python train.py --hidden_size=256 --norm_place="pre" --qk_norm=false --init_std_up=0.0172 --optimizer="soap_variant" --weight_decay=0.04 --warmup_steps=200
Each number is 50 + 10 x the weight over its row's rms, rounded and kept within 0 to 99. Layers, rows and columns count from 0. The size before them is the row's rms in percent of the matrix's.

# down: layer 3 MLP down (transposed), 1536x256, rms 0.179, rows 1229-1275, columns 64-95
# up: layer 3 MLP up, 1536x256, rms 0.192, rows 1230-1275, columns 64-95
down1229 112:45 54 62 60 40 44 53 56 39 57 59 49 49 40 49 44 60 57 33 40 48 47 43 60 46 41 35 68 42 55 55 56
up1230 101:38 42 55 62 30 59 51 56 53 40 46 46 70 38 46 64 56 54 43 52 66 46 62 54 37 56 55 49 39 69 59 68
down1230 081:66 57 66 63 55 46 43 58 56 61 48 43 52 28 38 60 43 55 41 45 40 43 41 42 44 48 61 64 50 53 50 59
up1231 094:58 43 61 59 45 57 47 56 45 58 44 59 46 59 64 48 47 56 45 42 57 53 52 48 65 49 58 32 35 48 44 54
down1231 096:45 51 45 55 51 37 68 47 33 67 51 35 48 51 52 53 45 51 49 66 35 67 61 55 58 38 49 57 48 43 53 49
up1232 064:40 56 55 43 40 31 46 44 49 56 72 28 43 48 56 60 71 60 63 43 48 47 55 69 61 54 48 41 53 40 38 60
down1232 074:32 57 58 54 38 40 45 38 47 48 67 39 49 46 57 47 69 66 52 41 50 54 56 69 60 59 41 36 44 38 47 57
up1233 075:30 51 48 41 51 52 55 45 42 47 59 54 54 50 52 58 58 55 49 29 50 40 55 66 46 63 54 55 46 36 53 40
down1233 075:71 55 50 37 48 40 52 63 55 49 43 46 27 36 54 57 50 51 40 69 47 55 42 30 60 31 36 41 37 66 41 50
up1234 077:58 24 45 52 46 46 48 80 49 30 32 54 55 43 58 61 56 39 33 42 53 62 71 61 48 52 49 34 66 48 45 75
down1234 081:37 57 50 49 59 57 45 41 58 59 62 41 47 49 49 51 56 58 48 42 58 41 39 40 59 48 51 63 48 51 40 26
up1235 103:49 54 38 44 59 61 46 62 59 63 53 48 59 48 45 73 57 48 49 51 41 55 41 52 44 60 56 42 53 26 67 59
down1235 089:55 69 57 46 55 46 51 35 35 34 37 46 58 48 51 40 37 50 56 49 65 39 44 48 63 56 46 39 51 56 39 32
up1236 125:47 54 51 49 29 50 65 58 64 51 44 36 60 48 45 67 49 42 48 59 58 64 65 50 46 60 48 58 42 51 42 43
down1236 138:55 24 62 38 44 31 51 45 63 52 56 60 65 54 64 41 40 56 50 57 53 45 55 62 34 44 46 48 60 49 24 54
up1237 085:35 46 28 52 40 53 46 51 36 47 58 39 32 50 60 55 52 63 69 64 53 51 48 53 68 74 55 62 44 56 47 67
down1237 097:28 47 36 48 46 48 61 64 36 49 69 44 47 51 65 57 57 55 51 51 53 42 51 39 40 58 65 57 45 62 37 68
up1238 095:29 45 48 68 52 66 46 58 37 44 43 45 45 49 57 54 42 63 43 60 61 48 53 49 64 70 49 50 43 39 55 55
down1238 111:33 52 25 54 50 63 53 63 48 33 46 51 54 50 40 58 45 62 40 56 64 28 50 51 59 51 59 51 55 51 52 53
up1239 133:67 33 38 53 44 47 36 56 50 46 52 42 37 51 54 46 56 63 57 50 59 44 36 43 41 52 56 52 61 43 44 45
down1239 128:35 31 52 52 45 49 43 51 53 52 49 66 47 36 57 62 55 47 47 48 43 60 64 43 53 50 65 54 34 38 48 55
up1240 143:56 52 45 54 61 65 37 35 59 59 38 39 50 46 62 40 64 48 72 45 53 44 41 45 31 56 39 53 49 61 46 49
down1240 123:51 48 46 64 44 52 65 44 44 59 45 57 53 48 38 43 36 58 44 47 63 56 33 49 73 53 59 55 57 56 53 51
up1241 109:61 48 38 41 24 47 32 65 55 56 45 42 48 72 61 38 70 63 50 50 67 38 46 57 58 45 53 59 67 42 49 43
down1241 101:47 33 33 46 69 59 51 38 42 50 60 52 55 48 55 72 44 29 51 44 34 61 48 53 56 57 47 52 54 60 56 43
up1242 065:42 46 57 41 43 58 56 42 42 57 53 55 50 54 65 49 39 32 43 61 25 53 32 41 47 53 46 73 39 59 62 49
down1242 076:50 53 51 37 46 64 64 59 45 56 56 60 61 38 64 50 65 38 49 52 39 46 41 64 54 37 47 58 49 49 46 47
up1243 117:61 49 45 52 38 48 42 38 47 43 46 45 58 36 35 56 62 54 47 39 57 52 49 53 61 65 59 59 56 46 47 57
down1243 087:44 55 56 46 51 51 67 74 60 49 54 48 39 50 82 49 48 61 61 65 58 49 54 48 56 30 39 39 36 47 50 50
up1244 087:42 47 57 45 50 45 58 54 50 40 38 49 58 54 58 62 35 35 43 56 57 62 46 50 43 67 43 51 52 53 49 45
down1244 090:50 35 26 41 60 58 32 36 53 55 61 43 48 42 33 37 50 66 54 42 34 36 44 59 47 44 49 51 53 38 45 47
up1245 092:38 39 57 59 51 31 45 50 42 49 56 53 59 59 48 65 60 58 40 58 63 56 54 59 54 51 45 44 42 44 41 58
down1245 093:58 64 32 64 54 48 47 46 48 45 62 64 40 46 45 41 45 36 41 45 44 55 63 54 41 59 56 47 62 57 64 40
up1246 115:58 49 67 44 68 58 58 47 44 53 53 47 42 38 43 61 47 49 58 51 43 39 35 49 46 58 44 71 59 58 49 48
down1246 106:54 59 53 68 44 54 30 46 49 49 50 49 53 46 69 48 53 52 44 54 49 50 65 58 48 34 65 38 48 44 58 35
up1247 096:36 46 67 39 60 47 62 57 33 54 35 63 46 56 47 41 61 43 36 62 59 46 40 36 32 48 54 53 36 38 49 58
down1247 095:51 63 52 54 58 64 49 57 59 59 61 57 59 43 41 60 52 42 62 58 24 45 56 65 55 51 54 43 58 47 50 47
up1248 087:47 42 52 56 49 57 50 61 46 62 75 60 46 43 47 44 57 36 41 41 55 31 50 45 50 40 51 40 59 61 43 58
down1248 083:55 47 34 55 67 45 46 37 46 54 57 41 58 41 47 67 40 72 50 47 40 54 54 61 70 63 59 58 54 38 65 36
up1249 103:52 55 50 39 65 48 44 49 51 48 44 45 52 43 45 25 40 57 47 69 50 50 29 41 46 47 53 55 51 52 33 56
down1249 111:56 51 41 39 68 46 46 63 56 45 54 48 57 51 35 34 43 61 61 58 52 45 46 56 45 60 65 45 41 41 52 62
up1250 105:58 51 46 50 40 46 60 41 52 55 42 48 47 55 52 27 44 37 44 35 59 70 44 44 48 49 59 39 37 63 40 63
down1250 109:34 72 67 35 40 39 61 25 53 51 55 38 55 54 69 39 56 57 43 47 59 71 53 51 41 49 47 44 52 51 54 48
up1251 101:45 47 62 66 49 44 53 45 58 41 55 36 37 43 46 49 50 65 56 49 48 48 47 46 46 62 37 59 61 41 32 33
down1251 101:50 51 40 45 57 50 44 43 49 47 40 48 41 48 61 39 59 53 51 31 57 62 56 34 62 44 52 45 41 58 44 74
up1252 126:51 64 47 50 43 38 48 50 51 53 49 60 50 40 49 59 50 53 47 43 47 45 55 59 52 49 44 39 29 42 47 42
down1252 111:45 39 61 53 53 61 44 41 64 39 48 65 54 50 40 51 57 42 65 40 37 58 56 41 37 44 45 54 50 60 57 55
up1253 101:47 62 50 44 58 43 33 59 73 44 45 54 60 30 43 37 64 51 63 47 47 54 36 46 47 71 62 67 37 51 48 46
down1253 083:54 32 56 58 44 54 75 32 25 62 69 64 54 55 57 48 53 43 59 52 43 57 61 51 65 27 34 40 60 54 55 51
up1254 111:27 57 52 37 50 40 36 43 46 51 48 78 59 42 62 36 68 63 57 50 52 39 39 54 50 44 54 50 36 50 59 34
down1254 117:44 57 59 21 46 37 49 41 46 45 41 63 54 40 52 38 40 59 47 45 49 42 38 52 65 47 40 33 49 43 62 54
up1255 094:73 54 45 19 39 61 46 58 39 39 47 51 57 52 34 38 70 49 37 36 56 47 37 52 45 49 36 44 35 51 47 43
down1255 087:46 55 54 68 59 45 38 45 61 52 41 52 47 63 84 47 21 55 68 63 58 58 62 55 46 58 54 61 70 48 51 52
up1256 070:47 55 35 51 40 67 34 42 45 52 47 55 53 70 50 58 48 60 49 46 37 52 56 50 38 58 65 62 63 50 52 53
down1256 069:66 40 41 47 34 57 29 56 48 44 37 54 38 50 52 61 55 47 40 36 58 39 44 56 64 62 44 46 38 59 49 47
up1257 111:66 23 55 51 37 38 58 56 56 56 51 48 46 46 51 35 52 40 51 48 58 54 50 52 58 44 47 58 52 47 59 56
down1257 103:52 56 39 39 49 50 69 57 40 58 38 34 56 52 44 59 43 67 45 44 40 42 42 46 56 64 56 57 61 67 63 46
up1258 104:51 34 37 63 44 67 58 66 53 41 49 51 44 56 28 56 62 41 50 49 59 52 58 47 46 70 31 51 43 36 58 56
down1258 103:29 46 50 41 50 31 46 54 52 44 49 40 44 44 67 42 51 47 62 46 59 60 53 54 53 39 51 68 56 44 71 44
up1259 078:44 58 64 44 54 61 71 50 26 63 56 28 66 39 51 51 50 59 36 38 33 37 51 53 46 59 40 60 57 58 34 52
down1259 093:30 62 68 41 61 50 65 54 19 44 58 33 74 41 45 56 38 54 29 43 44 40 57 54 47 65 47 56 70 44 42 33
up1260 089:34 35 36 56 37 51 51 36 50 49 70 56 71 51 42 49 42 68 46 58 61 56 47 60 54 62 50 43 34 40 49 33
down1260 101:35 47 37 36 37 43 45 58 57 35 40 45 49 62 70 55 42 47 51 61 57 22 44 38 50 55 53 66 49 55 53 41
up1261 110:38 48 49 71 53 61 84 45 44 52 58 44 48 42 37 44 46 55 44 43 57 65 59 35 53 47 67 32 41 48 44 26
down1261 123:47 50 51 62 59 53 59 59 54 45 47 50 43 46 39 46 50 56 36 43 52 27 55 37 47 57 52 41 46 42 47 23
up1262 083:36 48 32 57 49 46 37 51 48 60 61 41 40 37 51 54 78 69 78 34 58 43 47 50 38 53 41 50 48 45 48 43
down1262 085:32 58 45 50 68 42 43 50 44 34 50 43 64 51 62 50 47 48 63 40 61 44 52 65 65 50 51 47 56 38 58 56
up1263 115:47 61 55 47 44 45 57 46 54 37 63 51 40 65 49 42 64 40 51 40 49 51 37 52 66 46 69 45 44 40 45 44
down1263 119:56 63 61 59 37 56 51 37 48 33 66 53 26 52 46 44 53 43 47 59 48 49 46 48 56 51 57 51 39 52 48 35
up1264 096:29 67 69 63 54 56 63 34 46 49 59 70 53 52 40 51 54 47 29 52 49 46 46 59 38 55 38 61 63 38 54 42
down1264 103:43 54 55 61 31 50 40 64 47 40 42 52 51 45 41 43 37 45 37 42 64 49 52 63 58 42 54 51 59 30 53 59
up1265 112:59 52 74 44 75 53 49 58 33 51 85 46 42 56 59 40 51 60 29 53 61 57 50 31 54 40 37 38 42 46 40 47
down1265 105:41 52 47 54 50 39 45 52 46 49 38 58 49 36 40 47 52 42 46 66 56 41 50 41 40 67 53 66 41 38 59 36
up1266 090:56 32 41 53 51 51 53 49 45 56 45 43 55 60 46 44 46 35 64 52 56 58 40 42 52 59 58 54 72 47 53 68
down1266 118:51 35 57 50 48 43 67 43 44 54 49 54 53 48 32 49 45 55 56 57 58 67 41 39 46 47 43 59 80 61 55 67
up1267 103:67 38 46 49 63 79 60 46 61 75 34 57 42 61 40 66 65 36 59 66 39 43 47 33 32 57 55 59 45 52 47 43
down1267 116:52 38 46 42 48 63 47 37 55 72 47 53 60 71 54 56 60 33 48 50 43 57 66 40 50 43 41 54 59 44 57 46
up1268 132:69 40 40 48 56 52 33 52 48 33 48 50 52 64 54 40 64 56 56 55 51 25 54 55 40 38 67 69 59 51 51 44
down1268 121:48 52 62 66 40 55 70 66 64 51 49 53 36 58 49 38 35 34 49 65 53 74 54 55 46 59 46 39 52 51 39 57
up1269 117:34 42 31 48 62 41 48 52 52 50 48 44 56 45 57 45 47 42 32 58 51 65 59 46 33 52 58 63 60 43 52 53
down1269 122:63 43 42 37 57 60 42 56 46 64 36 55 50 56 43 49 58 46 36 47 53 63 44 56 64 67 63 57 35 50 51 39
up1270 115:62 42 37 46 43 60 46 45 52 52 58 51 69 65 42 56 22 38 42 40 50 38 46 67 40 53 54 46 52 67 59 52
down1270 112:45 31 37 38 42 46 60 52 45 48 59 51 56 50 51 52 46 48 50 35 57 63 65 47 36 44 50 52 55 46 59 31
up1271 110:65 66 56 55 60 53 45 53 57 62 39 48 59 58 49 78 44 46 41 46 55 39 38 61 34 56 61 48 62 45 61 55
down1271 093:49 33 46 38 57 41 63 41 62 42 64 62 35 46 47 29 35 47 54 54 54 50 61 39 49 42 36 58 56 50 39 44
up1272 096:46 54 45 49 55 41 69 48 51 49 54 46 47 44 91 54 49 61 58 53 53 54 70 28 74 53 47 47 61 43 38 49
down1272 089:63 38 52 47 58 57 40 68 48 51 43 40 56 63 08 53 55 40 46 44 56 53 53 68 32 55 56 49 48 55 53 48
up1273 050:39 60 59 48 49 46 51 53 33 54 59 52 44 56 45 42 28 46 57 59 33 50 45 43 52 53 43 46 43 55 60 61
down1273 056:48 48 52 38 48 53 65 54 50 45 50 50 52 44 59 50 40 43 71 45 51 55 54 42 57 48 34 49 59 50 43 55
up1274 097:55 30 45 49 48 41 50 31 54 43 37 38 47 54 63 65 60 45 61 68 56 50 44 43 52 50 55 52 44 54 51 34
down1274 108:63 45 56 56 61 68 49 46 50 67 30 56 39 62 69 43 66 43 52 40 45 59 48 49 47 49 56 46 69 42 63 54
up1275 123:56 46 46 47 52 58 58 43 59 69 50 31 48 29 42 40 61 43 64 37 56 69 55 49 51 61 41 55 23 46 50 49
down1275 101:39 47 53 54 37 59 48 58 42 36 62 62 54 64 66 58 40 64 31 52 58 30 45 49 54 44 58 48 57 66 42 44